{
  "n_kv_head": 12,
  "norm": "rmsnorm",
  "rope_base": 10000.0,
  "parallel_block": false,
  "init_std_qkv": 0.0115,
  "init_std_o": 0.00288,
  "optimizer": "muon_variant",
  "lr_head": 0.00456,
  "grad_clip": 2.0,
  "batch_tokens": [131072, 262144, 524288],
  "doc_mask": true,
  "train_tokens": 1932000000
}
Each number is 50 + 10 x the weight over its row's rms, rounded and kept within 0 to 99. Layers, rows and columns count from 0. The size before them is the row's rms in percent of the matrix's.

# down: layer 4 MLP down (transposed), 2304x768, rms 0.0701, rows 978-1012, columns 448-511
# gate: layer 4 MLP gate, 2304x768, rms 0.0919, rows 979-1013, columns 448-511
# up: layer 4 MLP up, 2304x768, rms 0.0981, rows 979-1013, columns 448-511
down978 092:46 46 48 56 42 60 34 70 33 69 50 53 50 65 62 58 35 44 47 51 24 38 71 38 63 55 29 53 26 60 43 57 56 46 47 63 35 66 50 55 51 49 53 48 52 60 54 34 28 56 35 33 74 42 57 55 43 36 57 57 59 62 54 40
gate979 098:51 73 61 54 45 54 66 45 49 44 68 49 38 39 50 49 59 49 55 42 66 35 44 48 44 48 60 57 68 67 61 35 52 45 49 46 40 37 67 52 47 62 60 38 47 52 43 78 50 50 40 60 55 62 33 55 48 51 44 65 55 44 59 45
up979 099:59 58 49 66 56 45 55 56 47 57 56 67 41 49 50 49 49 48 52 41 26 55 54 53 58 33 50 44 60 53 69 72 74 59 65 51 40 56 38 68 56 52 49 45 47 45 32 60 55 56 58 56 32 56 54 45 58 61 43 74 49 28 42 45
down979 098:54 57 48 35 46 27 48 33 44 52 62 50 48 46 45 70 54 56 54 55 39 25 44 60 34 24 64 50 42 36 49 66 54 59 52 45 43 46 55 43 47 60 58 40 52 55 35 44 56 60 56 46 44 64 62 51 50 47 45 70 47 57 53 61
gate980 099:50 59 52 25 36 43 44 46 62 55 53 66 28 42 55 44 58 52 48 44 46 48 49 64 69 48 57 66 42 46 53 68 58 38 57 59 58 48 47 33 40 44 41 54 46 47 51 60 45 43 63 46 40 36 47 60 54 47 62 54 60 51 57 60
up980 093:37 61 62 37 59 41 53 39 70 48 41 53 46 59 68 48 46 47 60 50 35 48 37 55 50 38 54 61 47 43 55 60 38 34 64 52 60 27 39 43 56 51 53 52 40 59 47 55 44 47 55 43 63 62 55 55 51 41 59 66 42 52 62 54
down980 100:69 49 52 60 61 54 37 46 57 42 49 49 77 48 53 71 50 52 56 56 38 38 53 40 60 63 38 32 69 55 58 50 44 45 56 53 39 62 51 79 41 57 41 59 32 57 42 45 49 56 20 41 47 54 47 40 52 36 58 49 48 37 59 58
gate981 105:42 44 68 47 50 54 43 53 62 59 43 47 42 38 37 31 53 40 47 54 42 32 62 68 52 44 64 50 57 40 53 51 44 61 44 60 43 61 24 51 39 52 68 36 45 68 38 50 42 52 43 51 32 42 44 41 65 59 50 47 46 41 59 50
up981 109:36 58 56 59 66 30 52 67 28 66 59 52 50 44 68 54 66 55 47 40 52 52 53 49 42 63 50 51 46 48 23 47 47 41 43 46 48 49 47 55 50 59 41 41 62 56 64 54 52 44 51 51 61 48 43 44 47 54 67 45 29 32 40 32
down981 101:65 45 44 62 44 51 57 52 46 46 44 48 57 50 41 54 55 62 53 52 74 49 39 38 56 67 46 53 59 62 46 66 51 41 49 50 49 48 49 66 51 62 44 36 46 37 49 45 44 57 71 43 56 60 54 57 21 57 57 56 50 50 66 58
gate982 097:56 42 36 54 59 43 56 51 62 41 49 52 46 53 52 54 44 66 64 44 49 58 44 55 52 65 67 52 61 66 58 50 55 60 52 52 54 54 51 46 55 40 50 54 51 55 43 45 38 37 51 58 32 31 46 44 47 46 36 54 55 60 48 53
up982 096:52 59 37 43 59 59 37 64 71 67 51 70 33 57 41 51 54 51 47 47 54 55 48 44 37 53 38 61 47 70 54 43 71 64 47 66 40 35 49 59 42 47 42 53 51 65 52 56 62 54 52 49 41 35 61 52 45 40 38 40 49 53 30 40
down982 095:67 34 72 46 38 40 41 34 42 55 50 34 50 68 38 57 49 48 70 49 38 72 55 54 55 44 54 50 50 47 65 53 52 37 54 48 46 64 55 36 32 57 52 57 57 45 62 57 49 61 37 53 46 73 35 47 66 67 48 70 55 73 62 50
gate983 099:57 26 39 62 49 69 49 38 43 43 54 65 50 36 42 52 44 52 36 44 52 46 39 42 54 52 47 56 52 53 61 47 52 40 46 50 44 31 68 60 66 31 55 60 49 44 46 47 67 43 54 44 56 48 46 31 38 68 35 60 41 49 64 52
up983 095:53 58 34 67 49 42 61 51 63 37 43 33 45 53 44 38 22 47 52 54 38 53 41 46 38 56 54 57 54 47 64 53 60 76 45 43 42 60 37 45 41 47 62 51 40 47 49 43 42 42 44 56 54 48 41 57 78 63 51 51 38 40 58 43
down983 099:59 41 41 27 54 44 52 63 46 46 66 67 57 42 30 47 31 61 42 56 60 71 47 61 44 35 55 51 63 42 58 36 45 44 56 53 44 45 47 47 50 39 33 58 55 45 54 46 60 36 51 50 54 72 54 49 19 50 38 56 41 48 54 52
gate984 097:52 46 53 62 52 46 52 56 31 40 47 68 61 64 41 45 53 39 56 42 47 45 41 41 50 51 41 55 66 58 65 53 51 37 60 56 46 60 50 51 68 50 61 61 47 44 49 34 51 44 65 52 52 51 60 36 65 51 59 67 39 50 61 56
up984 094:51 49 59 59 59 68 61 55 49 41 46 54 56 33 37 36 75 35 66 69 28 71 56 49 66 52 38 58 47 50 49 52 60 56 40 54 57 57 43 30 69 42 44 50 37 41 37 46 52 58 39 52 51 54 57 67 51 60 51 69 54 56 49 48
down984 096:50 38 52 60 48 64 45 39 46 37 62 60 48 54 57 53 51 48 49 37 61 49 40 53 30 57 62 62 36 65 54 53 42 52 48 44 60 40 54 69 48 50 58 52 45 67 45 60 69 29 66 48 48 56 41 53 38 44 43 43 42 52 50 51
gate985 098:39 69 48 45 51 44 59 39 55 46 51 45 66 62 41 50 44 68 59 68 31 54 49 67 42 34 38 54 49 47 57 44 68 76 39 44 58 56 45 46 61 53 48 55 55 47 47 40 35 51 44 44 46 43 43 47 47 24 45 46 62 59 49 60
up985 095:44 40 60 37 54 41 43 62 54 49 61 39 26 56 41 53 57 50 52 30 53 45 64 46 56 45 66 56 59 53 64 47 40 42 46 64 44 50 46 55 41 53 39 61 61 38 52 35 54 54 40 48 39 61 53 36 38 36 41 56 55 52 51 49
down985 098:44 58 55 49 55 44 41 45 48 31 50 61 59 48 61 43 45 54 50 84 52 65 46 55 35 46 39 56 40 31 52 37 49 65 52 44 49 47 44 44 63 48 68 38 57 61 42 52 50 52 39 57 65 32 35 48 72 53 49 37 28 47 60 66
gate986 104:41 42 47 63 45 35 58 55 53 47 45 64 60 43 49 43 48 59 67 37 49 63 34 71 62 44 50 36 58 49 22 49 62 47 54 55 57 50 42 60 50 60 40 37 52 60 39 58 43 64 31 70 51 51 53 45 54 43 53 55 47 38 45 49
up986 103:42 46 36 32 62 66 60 57 50 66 49 46 39 77 54 56 51 66 52 32 42 51 44 57 75 53 62 40 54 51 65 42 41 69 49 46 53 74 43 53 43 47 67 42 53 61 44 53 44 40 53 45 39 39 55 56 51 50 30 40 43 53 52 50
down986 103:60 58 50 57 59 50 41 34 49 36 51 56 53 64 40 36 33 46 40 42 56 46 46 56 49 38 44 45 45 56 60 63 54 44 41 44 43 52 55 44 48 57 35 58 45 59 53 55 64 48 54 56 47 57 71 56 51 49 46 32 53 43 40 43
gate987 093:47 48 53 48 45 40 37 58 54 49 48 64 60 38 48 59 48 45 41 58 75 53 53 63 64 39 55 50 50 51 52 52 54 28 40 54 65 49 54 54 47 41 56 73 46 57 46 47 67 66 61 59 80 30 51 65 55 38 55 44 49 46 71 54
up987 091:44 41 50 54 44 42 43 77 53 54 74 56 46 44 39 58 32 52 68 52 57 56 65 54 51 33 34 51 58 55 46 48 50 38 61 55 52 50 41 36 48 47 53 39 60 53 55 54 75 56 38 50 38 39 48 43 61 38 43 34 64 48 43 33
down987 096:45 60 41 39 53 66 53 27 39 51 26 53 60 61 44 24 49 49 36 55 39 48 54 65 48 61 54 36 47 51 56 57 44 76 56 48 45 45 52 54 46 57 52 50 43 48 45 63 14 39 58 50 46 58 71 60 38 56 50 53 39 58 53 63
gate988 092:68 57 33 33 38 65 34 39 60 29 43 57 36 49 45 57 50 43 51 42 69 44 61 51 50 48 56 40 48 52 48 38 63 49 39 47 49 42 58 59 48 40 49 50 63 65 50 67 56 44 60 38 57 54 37 66 54 52 51 64 51 59 59 69
up988 092:41 51 32 48 52 28 55 45 38 60 57 66 68 44 49 65 57 61 50 23 40 48 42 51 55 57 49 57 29 61 45 38 62 48 32 50 51 42 57 55 40 49 54 72 50 47 52 37 43 37 52 58 62 49 55 55 69 28 44 47 47 52 61 34
down988 093:62 46 47 33 59 73 20 47 53 38 55 44 50 38 48 53 39 20 64 63 62 33 62 56 49 52 64 50 58 44 49 62 45 39 52 41 60 53 51 56 47 54 48 37 60 45 50 54 51 59 47 63 54 55 34 60 41 65 64 57 36 53 25 64
gate989 103:51 43 38 45 52 52 46 37 45 51 38 48 35 31 47 51 48 37 62 39 45 51 45 35 57 37 57 71 35 45 61 56 58 40 40 42 46 41 61 48 33 43 46 60 53 58 45 40 41 55 43 46 37 42 36 51 44 39 42 57 40 46 46 52
up989 107:47 32 53 57 42 60 56 75 40 45 47 32 36 51 63 61 51 52 31 59 46 61 57 46 48 71 38 59 28 62 47 54 68 58 35 42 59 58 49 57 58 58 56 35 58 48 61 60 50 42 39 47 70 48 50 47 32 33 59 44 50 48 42 40
down989 106:47 44 56 61 48 59 35 54 51 65 33 68 46 47 30 43 44 56 41 50 42 53 28 42 67 44 44 57 48 51 48 47 44 35 43 48 45 48 61 48 34 42 47 38 30 52 52 68 60 57 51 63 32 44 30 51 55 49 39 69 40 37 43 53
gate990 098:64 47 58 41 50 38 50 51 50 55 51 46 49 59 28 51 60 43 43 52 58 29 63 59 51 51 48 37 65 65 35 41 41 44 39 39 50 47 39 67 65 49 37 45 44 60 57 47 42 40 32 50 45 65 57 56 54 50 45 71 55 63 43 56
up990 095:55 42 50 52 54 51 41 67 56 47 49 41 47 52 50 42 43 52 44 56 30 33 60 36 60 50 69 68 48 62 45 71 52 42 36 49 43 44 57 51 53 52 39 49 45 41 45 57 56 50 32 54 50 44 53 66 58 56 50 49 57 60 51 45
down990 099:44 61 52 25 70 45 44 48 64 55 57 49 40 48 52 51 69 53 45 42 60 76 58 71 44 46 43 43 50 64 47 37 35 45 45 42 40 50 65 67 34 43 65 50 45 62 67 40 37 52 36 34 54 68 61 34 48 40 55 62 58 63 64 51
gate991 101:44 68 48 42 32 34 33 51 51 42 45 49 55 49 29 61 42 71 40 48 51 52 62 46 42 54 40 53 41 56 50 54 52 61 39 51 50 51 42 48 76 38 56 57 44 46 57 64 43 48 46 53 60 64 50 60 55 42 42 43 37 67 38 59
up991 095:58 52 40 35 64 41 54 49 62 50 37 42 38 63 52 61 53 49 53 63 56 44 56 72 52 46 48 53 54 53 61 49 33 44 37 35 56 60 49 61 50 43 52 61 50 50 41 51 35 52 67 45 39 45 61 52 54 45 63 65 56 54 52 56
down991 100:36 62 54 53 47 54 41 64 47 40 52 53 54 49 23 54 43 53 31 38 41 60 47 29 58 62 38 52 50 36 32 55 42 78 54 51 43 34 54 44 66 43 53 41 46 47 61 55 58 37 60 42 48 68 73 39 65 56 45 59 43 58 36 60
gate992 099:51 55 44 46 55 43 65 51 43 77 58 67 57 56 59 42 29 41 45 35 46 47 46 58 50 64 65 37 44 50 56 58 65 55 65 44 39 29 46 60 54 54 51 46 56 43 30 68 42 42 41 37 34 57 55 40 60 46 63 37 29 64 61 50
up992 106:33 47 33 69 44 39 48 55 55 34 46 54 38 46 57 42 47 53 49 52 51 54 45 53 57 24 59 53 46 51 65 42 47 50 60 58 41 68 53 48 65 53 53 53 42 55 49 39 66 41 38 54 34 70 61 64 57 44 61 43 49 54 56 62
down992 108:45 47 42 65 47 37 36 44 48 77 47 66 59 61 54 43 52 33 70 49 70 61 53 47 34 57 65 48 41 40 53 57 46 54 69 37 56 44 52 58 56 58 44 56 50 36 46 42 65 42 37 53 51 51 50 51 60 44 55 45 47 58 47 46
gate993 100:83 72 51 50 43 38 53 44 44 53 56 29 49 31 38 55 62 54 43 50 49 42 42 58 52 48 28 66 54 54 59 47 54 60 70 66 59 60 39 50 58 58 36 53 43 44 46 45 66 53 51 55 64 57 31 61 40 61 40 64 31 43 39 51
up993 100:48 53 38 56 39 54 40 39 48 50 46 55 34 49 60 66 47 44 49 32 40 55 49 48 59 32 49 43 44 60 49 51 44 52 52 43 32 43 49 52 33 37 40 60 57 54 66 59 66 49 59 50 41 41 54 39 43 61 70 37 69 57 42 53
down993 097:47 42 65 47 55 59 68 47 58 54 57 55 60 58 52 56 69 59 54 48 52 45 57 45 70 63 54 68 61 37 52 49 55 45 43 70 58 51 47 46 62 83 59 43 51 36 39 58 42 65 69 44 46 54 54 38 40 50 40 51 40 47 59 34
gate994 109:34 53 57 57 45 37 44 45 38 63 34 52 66 66 46 38 34 66 48 41 51 41 49 59 64 37 72 41 44 49 61 67 54 52 52 43 58 60 45 38 40 42 56 59 64 38 31 42 64 59 26 45 37 48 40 56 58 46 51 44 47 51 49 64
up994 114:59 41 54 51 61 35 44 57 29 60 52 61 47 48 47 59 43 53 46 57 60 42 63 42 55 60 38 45 41 51 57 58 41 30 53 46 67 32 41 62 52 46 28 47 36 53 63 54 33 55 54 48 42 56 58 65 54 59 61 59 69 54 56 55
down994 108:71 48 48 45 54 43 45 58 37 41 57 37 48 67 34 46 48 50 33 41 33 51 56 49 32 59 46 52 62 50 37 62 49 37 34 54 40 52 41 54 57 38 35 32 39 54 60 56 40 61 57 34 50 63 63 51 53 56 58 51 51 47 72 45
gate995 097:57 56 49 54 38 60 45 34 60 70 67 47 51 39 52 57 36 48 37 45 50 40 50 66 56 41 34 63 48 64 44 50 51 36 46 51 44 52 49 47 59 47 54 64 37 50 51 49 60 56 42 48 33 58 43 62 53 53 51 71 51 39 59 56
up995 097:41 27 47 52 60 32 46 38 50 60 28 57 39 47 70 42 54 74 37 60 68 53 43 44 48 43 40 54 55 49 44 43 47 49 55 44 67 52 48 42 54 50 35 49 53 43 52 60 42 40 42 44 48 47 51 43 42 63 57 45 45 48 48 51
down995 097:64 68 55 47 53 52 47 54 49 56 62 70 45 52 50 62 45 29 56 42 43 57 47 62 34 45 53 49 62 49 55 55 50 39 53 41 59 40 49 68 58 57 46 44 45 48 54 60 53 46 53 66 57 60 52 47 56 38 40 44 60 60 32 47
gate996 103:53 64 49 44 61 61 48 72 43 82 45 40 60 59 72 49 63 51 55 47 34 54 48 47 62 51 81 61 46 69 40 51 75 66 37 73 66 57 33 39 45 58 48 52 48 51 52 39 56 61 46 44 47 44 36 47 50 37 53 40 39 42 36 63
up996 099:48 44 74 78 55 36 57 42 47 41 40 49 58 44 42 71 49 36 45 56 50 41 58 53 58 45 39 55 51 41 38 46 58 59 44 70 49 55 37 51 51 51 53 74 58 29 44 54 46 61 33 60 48 41 41 63 54 52 47 51 49 51 47 45
down996 098:68 56 36 53 57 56 47 41 58 43 55 64 60 58 64 46 53 62 45 43 45 44 54 59 44 50 46 48 58 45 47 55 59 47 47 55 72 35 63 57 60 49 63 44 41 63 39 56 44 35 58 41 52 47 45 45 62 55 57 64 60 46 49 64
gate997 097:47 53 63 48 59 44 39 58 60 57 56 53 52 53 60 48 63 37 53 44 46 56 62 52 40 60 43 63 43 45 46 60 44 60 49 53 57 60 53 51 39 50 64 32 50 56 60 34 33 34 52 37 42 56 53 26 42 75 45 61 54 58 46 59
up997 095:37 46 51 65 65 42 48 49 50 61 37 46 46 46 42 57 39 63 63 40 57 47 55 38 37 49 49 37 58 34 36 39 50 46 64 52 29 53 55 52 34 30 65 51 53 43 54 64 45 33 46 35 62 52 43 54 44 38 67 57 70 46 54 59
down997 097:36 38 47 57 45 35 45 59 54 63 55 51 65 43 55 47 65 42 38 52 44 42 51 57 48 47 28 67 71 61 61 54 53 63 46 57 35 33 50 40 53 57 46 44 62 72 43 40 59 51 55 38 69 52 50 33 36 51 51 41 47 37 70 32
gate998 101:73 50 41 56 41 56 43 37 65 42 48 32 52 51 47 48 52 66 56 48 43 66 64 57 47 57 60 38 61 52 46 46 59 45 40 39 45 35 50 61 23 54 48 33 44 38 59 38 50 57 40 50 46 42 44 50 53 34 49 50 46 50 30 39
up998 100:43 54 59 32 33 31 64 53 67 56 56 40 59 46 64 55 52 37 51 45 53 68 59 55 36 40 49 41 40 44 48 53 31 51 51 65 63 49 61 72 68 57 71 32 37 37 40 49 50 44 47 55 58 66 54 39 43 46 52 56 62 46 60 40
down998 103:65 40 69 40 51 58 59 53 50 54 58 63 53 45 53 50 43 47 41 37 33 60 72 47 47 55 44 56 47 36 43 40 30 61 53 64 42 56 51 38 52 47 61 45 57 42 41 57 42 45 51 42 48 49 63 55 47 55 54 43 51 54 64 62
gate999 099:51 51 60 58 53 49 50 45 37 44 55 50 54 56 54 56 52 55 28 43 75 53 71 47 50 47 31 48 50 55 43 52 63 56 40 46 51 43 64 30 50 47 33 41 58 47 40 66 69 61 52 40 57 43 49 59 51 51 43 50 26 60 32 44
up999 105:58 61 46 56 51 56 50 36 42 46 78 44 38 47 55 54 59 39 59 69 43 57 46 47 68 57 51 52 54 42 53 47 45 73 39 53 58 65 55 48 43 66 41 42 60 36 57 50 53 57 42 40 60 41 39 42 50 43 45 44 41 68 49 48
down999 105:47 50 48 70 47 65 53 53 60 47 54 43 40 62 64 53 46 48 59 56 37 54 56 50 51 38 51 52 34 42 47 54 50 61 27 41 37 48 41 50 45 51 46 41 42 45 46 51 59 46 51 45 51 43 57 51 35 39 53 51 40 34 59 74
gate1000 098:48 36 52 50 40 57 61 54 14 56 36 75 62 45 70 30 61 53 49 58 48 48 55 53 45 37 65 44 38 57 46 47 46 54 59 41 60 44 50 53 49 60 47 55 28 45 52 40 40 53 71 34 55 37 70 37 63 49 46 43 49 41 68 61
up1000 098:38 35 73 70 39 62 47 37 55 58 40 59 46 46 47 36 53 49 36 45 61 44 59 48 64 53 47 44 52 54 63 41 52 62 49 59 52 59 45 45 54 42 55 44 38 52 35 46 55 75 37 60 38 45 54 41 55 49 43 53 52 55 77 44
down1000 101:58 52 58 46 63 55 68 48 72 36 70 48 63 53 41 69 43 46 44 50 37 55 41 53 33 23 42 37 61 46 58 49 49 65 34 45 36 47 54 41 38 56 52 65 56 58 53 24 67 61 27 51 46 59 43 35 53 45 42 43 47 58 57 55
gate1001 100:41 34 58 43 64 37 44 41 53 43 53 54 52 48 43 48 45 59 34 51 39 40 59 69 60 52 59 83 73 32 46 49 69 37 54 52 43 51 60 51 31 65 45 51 33 45 50 55 68 38 49 53 59 33 36 44 38 40 44 44 60 52 61 58
up1001 100:54 52 38 44 64 38 61 41 51 57 54 58 47 49 53 47 52 43 38 39 49 37 24 64 41 37 47 55 32 59 20 42 43 38 62 34 54 59 49 54 50 33 51 49 42 40 39 44 48 53 48 51 46 48 41 55 31 44 50 56 52 37 69 66
down1001 099:23 50 40 49 47 72 61 56 43 56 44 61 52 62 50 55 60 28 69 37 61 41 76 46 43 57 69 59 77 72 49 56 66 60 43 50 33 36 55 28 66 56 55 63 57 46 51 39 54 45 48 64 48 39 54 51 63 58 45 41 54 54 44 43
gate1002 098:51 55 54 36 42 50 37 40 49 50 29 43 49 50 54 44 67 39 35 46 60 65 44 46 34 70 43 63 69 52 35 43 38 51 44 41 54 49 54 68 50 40 30 45 49 42 41 66 46 45 54 35 54 28 51 44 59 54 43 55 43 51 47 65
up1002 094:31 44 42 56 41 52 53 54 45 57 77 52 51 63 46 62 65 55 39 52 59 62 63 43 47 49 33 44 34 84 58 47 59 65 51 59 45 54 63 65 60 55 42 53 60 50 41 38 61 58 46 47 47 40 50 39 41 52 47 25 55 66 53 53
down1002 095:61 47 42 58 57 49 52 46 59 57 52 62 48 52 52 43 59 45 35 49 56 53 32 63 46 63 46 57 55 28 25 52 61 56 65 46 55 37 42 59 33 55 52 52 21 45 52 61 27 39 57 49 40 57 61 59 58 48 36 44 48 39 43 46
gate1003 087:53 47 44 41 64 62 26 63 56 50 52 46 44 37 47 49 58 63 50 49 39 64 46 40 59 56 50 55 55 46 48 46 53 57 40 63 35 48 33 41 46 42 48 57 67 45 56 44 48 39 56 46 62 58 50 58 33 53 42 38 42 57 51 56
up1003 085:55 61 65 38 57 42 57 50 51 62 61 52 66 46 46 58 37 53 46 34 55 38 51 45 44 55 49 59 46 58 44 45 50 64 34 70 55 68 50 53 70 47 77 48 61 44 58 55 42 65 51 38 61 39 43 48 55 43 50 62 60 43 50 53
down1003 093:49 49 42 47 58 63 31 50 52 35 60 36 40 44 53 47 67 49 60 57 47 50 52 57 49 48 52 44 54 44 58 54 48 39 54 47 29 56 54 63 59 37 34 54 62 64 49 49 56 45 67 51 51 48 63 45 41 62 58 59 42 49 53 60
gate1004 100:47 59 47 58 54 50 37 60 51 32 55 57 50 54 46 57 72 30 41 35 44 37 30 42 57 71 44 38 43 49 62 37 52 65 45 53 56 46 52 63 53 47 51 49 58 32 49 26 43 42 61 45 52 69 43 38 44 66 56 43 58 50 63 48
up1004 098:45 51 37 58 45 46 33 34 38 46 42 59 44 48 59 43 52 43 59 41 45 56 53 65 72 41 44 58 53 42 36 51 44 54 47 47 55 46 40 51 60 39 48 34 40 64 52 42 56 49 46 56 40 49 46 57 54 52 48 58 73 57 64 72
down1004 101:39 53 64 51 42 60 44 74 59 56 55 62 41 51 48 67 44 40 56 63 68 49 33 42 48 51 38 44 25 55 48 56 47 45 47 48 65 55 59 42 54 48 58 56 45 55 55 34 48 49 65 54 60 63 40 36 25 51 40 48 45 54 57 42
gate1005 103:52 50 50 67 34 58 37 50 58 66 43 47 52 40 43 51 45 44 62 41 55 59 45 51 60 58 52 45 39 59 54 50 50 50 64 55 45 42 42 50 53 40 57 52 47 51 35 58 57 61 50 46 49 36 40 46 61 32 60 55 44 48 44 60
up1005 105:42 65 50 63 61 48 55 36 62 53 59 42 52 59 44 45 30 38 27 59 55 64 40 63 48 57 50 55 58 43 37 60 47 48 39 45 45 47 63 52 52 49 56 37 43 63 50 51 53 55 61 53 31 44 44 70 39 61 66 50 56 34 38 44
down1005 105:58 52 44 57 42 54 61 53 43 51 43 58 50 49 49 55 38 70 39 53 44 41 60 52 59 47 58 47 43 57 48 52 57 37 49 36 40 45 50 37 37 61 63 51 39 30 35 37 49 42 73 45 55 33 35 61 60 42 52 63 42 57 51 39
gate1006 107:59 47 76 56 28 60 49 54 47 55 42 56 55 58 58 53 52 36 41 46 62 42 45 58 43 70 55 56 50 48 32 39 54 65 39 49 24 41 62 59 35 62 74 62 58 56 34 54 44 60 48 49 49 49 39 46 60 39 45 48 62 46 59 52
up1006 123:60 70 63 45 64 44 43 44 46 38 38 47 55 48 54 59 49 72 49 52 70 54 53 29 51 45 37 50 56 58 40 51 48 53 42 49 64 48 51 65 42 68 46 62 45 51 64 47 52 31 51 59 31 53 77 46 53 56 41 47 68 62 53 64
down1006 114:52 49 52 69 42 53 58 41 55 41 45 58 59 37 58 41 34 55 53 51 67 72 51 45 51 42 53 59 61 58 60 48 40 41 51 53 58 48 46 60 33 64 48 50 54 64 70 52 55 26 55 56 43 72 45 50 55 47 49 53 59 36 49 55
gate1007 105:50 54 50 61 42 46 51 47 60 62 61 50 56 42 63 60 41 42 48 44 34 48 60 67 53 69 50 47 53 58 41 67 50 51 60 40 58 46 47 63 52 61 37 68 53 53 57 34 49 46 58 46 33 45 66 62 39 62 49 50 46 46 57 41
up1007 101:46 66 43 44 60 38 43 51 48 55 52 53 41 50 37 48 50 44 38 45 59 47 44 47 50 54 53 57 61 49 53 58 49 55 58 43 53 47 49 44 41 56 47 52 37 46 34 78 44 58 66 40 44 61 45 57 60 58 39 67 39 49 52 45
down1007 102:43 56 48 58 52 45 48 56 52 41 56 48 50 50 64 55 63 46 44 60 52 47 48 35 56 36 64 71 63 35 46 35 40 50 24 52 41 50 37 46 39 43 59 46 61 51 45 51 58 60 44 45 45 57 39 51 64 44 38 45 45 40 34 40
gate1008 102:46 40 42 72 38 50 68 50 52 60 42 47 53 36 42 45 44 47 51 47 57 64 58 64 58 61 32 72 53 64 49 53 48 58 47 55 53 51 39 47 58 60 68 47 40 63 48 46 35 66 58 59 55 27 65 53 58 46 59 53 50 60 45 50
up1008 102:39 39 41 66 65 53 49 49 64 47 47 37 49 42 53 52 34 50 53 56 51 38 35 41 44 37 41 50 52 51 46 45 67 40 46 53 51 45 66 40 57 54 60 50 43 67 63 69 57 45 66 56 71 62 54 44 37 54 51 56 59 51 48 36
down1008 099:71 61 59 37 54 49 54 50 42 32 47 44 62 33 37 51 51 62 54 54 54 56 56 50 35 61 58 35 48 61 32 45 68 53 46 49 48 52 37 63 56 64 35 55 51 56 56 43 48 64 52 39 30 53 53 54 62 55 25 66 51 48 53 49
gate1009 088:45 37 67 40 41 46 67 59 45 55 36 49 47 40 55 56 20 57 45 43 53 63 51 27 63 58 24 53 34 60 43 56 50 47 43 55 63 55 42 49 62 45 33 58 53 42 51 45 59 54 42 49 48 64 54 48 37 47 42 51 42 64 55 35
up1009 096:32 66 57 49 58 42 45 58 63 37 47 36 42 53 45 51 37 57 52 62 58 56 57 49 46 46 59 53 54 54 52 47 57 50 47 44 56 55 36 61 32 43 49 50 47 41 50 56 61 40 61 67 39 34 50 51 47 49 35 51 54 52 45 67
down1009 092:57 43 54 59 57 61 51 53 46 54 54 56 61 62 41 51 58 49 63 38 40 40 53 45 45 60 48 25 45 59 51 45 55 51 55 48 41 47 59 45 60 42 46 39 48 56 53 49 41 43 52 40 61 59 51 58 46 55 52 39 39 41 64 41
gate1010 097:47 51 49 41 50 39 57 53 48 57 33 51 40 36 51 44 54 42 32 64 45 57 39 48 42 41 39 50 47 34 46 11 37 36 55 39 46 57 48 46 43 33 54 34 62 71 43 48 68 43 40 49 49 53 43 49 65 47 50 50 62 59 37 53
up1010 097:59 49 37 52 49 50 51 58 36 62 42 59 58 43 53 53 55 71 52 41 55 43 56 53 34 64 50 48 57 53 49 93 54 59 44 60 41 40 37 54 50 65 35 70 36 28 47 42 45 65 39 43 48 45 38 45 50 43 58 71 51 45 37 52
down1010 101:54 50 57 64 52 56 46 45 70 58 51 37 52 57 56 41 59 44 46 55 44 49 48 44 59 60 58 31 56 51 40 54 52 57 36 63 47 45 49 48 55 69 41 63 44 47 61 58 68 58 48 46 48 56 50 40 47 52 55 37 46 37 51 48
gate1011 097:44 53 47 70 51 59 48 43 72 47 45 41 37 63 52 51 45 32 54 39 55 49 48 52 67 54 50 42 40 49 45 39 56 38 48 58 50 44 69 83 72 54 72 46 43 74 46 44 51 32 55 55 52 34 51 52 48 30 57 54 57 63 49 43
up1011 101:64 47 42 60 54 75 43 43 39 72 62 69 51 29 36 67 51 38 46 59 32 38 54 48 54 42 44 42 57 60 49 54 82 48 58 46 44 53 68 56 52 43 40 45 51 54 49 56 37 56 39 48 67 61 48 48 54 43 51 50 37 71 74 38
down1011 104:50 55 64 64 46 36 58 43 66 49 64 43 40 47 44 53 31 58 50 51 61 61 42 52 65 69 47 45 37 52 69 42 48 49 61 56 53 56 59 45 52 74 41 54 55 49 43 44 61 51 48 47 56 25 70 45 51 49 62 61 42 36 43 49
gate1012 095:50 44 48 52 52 59 76 40 60 49 57 57 46 58 50 46 34 53 47 63 54 47 53 48 60 51 51 45 48 49 50 62 61 24 53 38 51 44 39 50 40 49 39 49 36 57 41 56 68 43 43 29 55 55 50 48 49 63 61 42 48 44 50 61
up1012 095:49 59 63 50 46 61 42 46 35 57 52 50 52 58 53 36 39 45 52 49 54 65 43 63 68 39 50 52 38 57 40 41 49 65 40 57 36 49 57 56 53 52 56 46 56 52 48 51 57 54 64 50 48 64 41 55 51 48 40 52 55 41 50 62
down1012 095:44 34 39 47 49 46 57 54 56 57 46 42 42 39 46 51 58 45 44 33 63 54 62 49 46 40 68 43 48 18 60 45 47 29 45 36 40 54 43 42 49 42 49 66 41 56 57 62 43 45 45 50 38 53 54 56 53 52 62 48 36 53 31 50
gate1013 095:39 49 44 36 47 58 55 45 57 38 51 47 53 47 54 54 34 34 38 54 57 41 59 73 42 46 49 54 58 57 54 67 56 56 38 53 50 57 47 60 57 36 53 52 42 64 49 60 46 57 57 72 42 61 64 55 41 67 43 58 26 46 45 55
up1013 095:57 62 33 59 71 64 51 37 62 43 40 56 24 49 47 53 51 63 43 44 46 56 55 52 47 43 51 64 32 42 53 53 44 43 56 42 65 62 70 42 54 44 32 36 48 43 49 60 38 52 59 56 73 37 66 48 52 39 57 52 58 68 46 29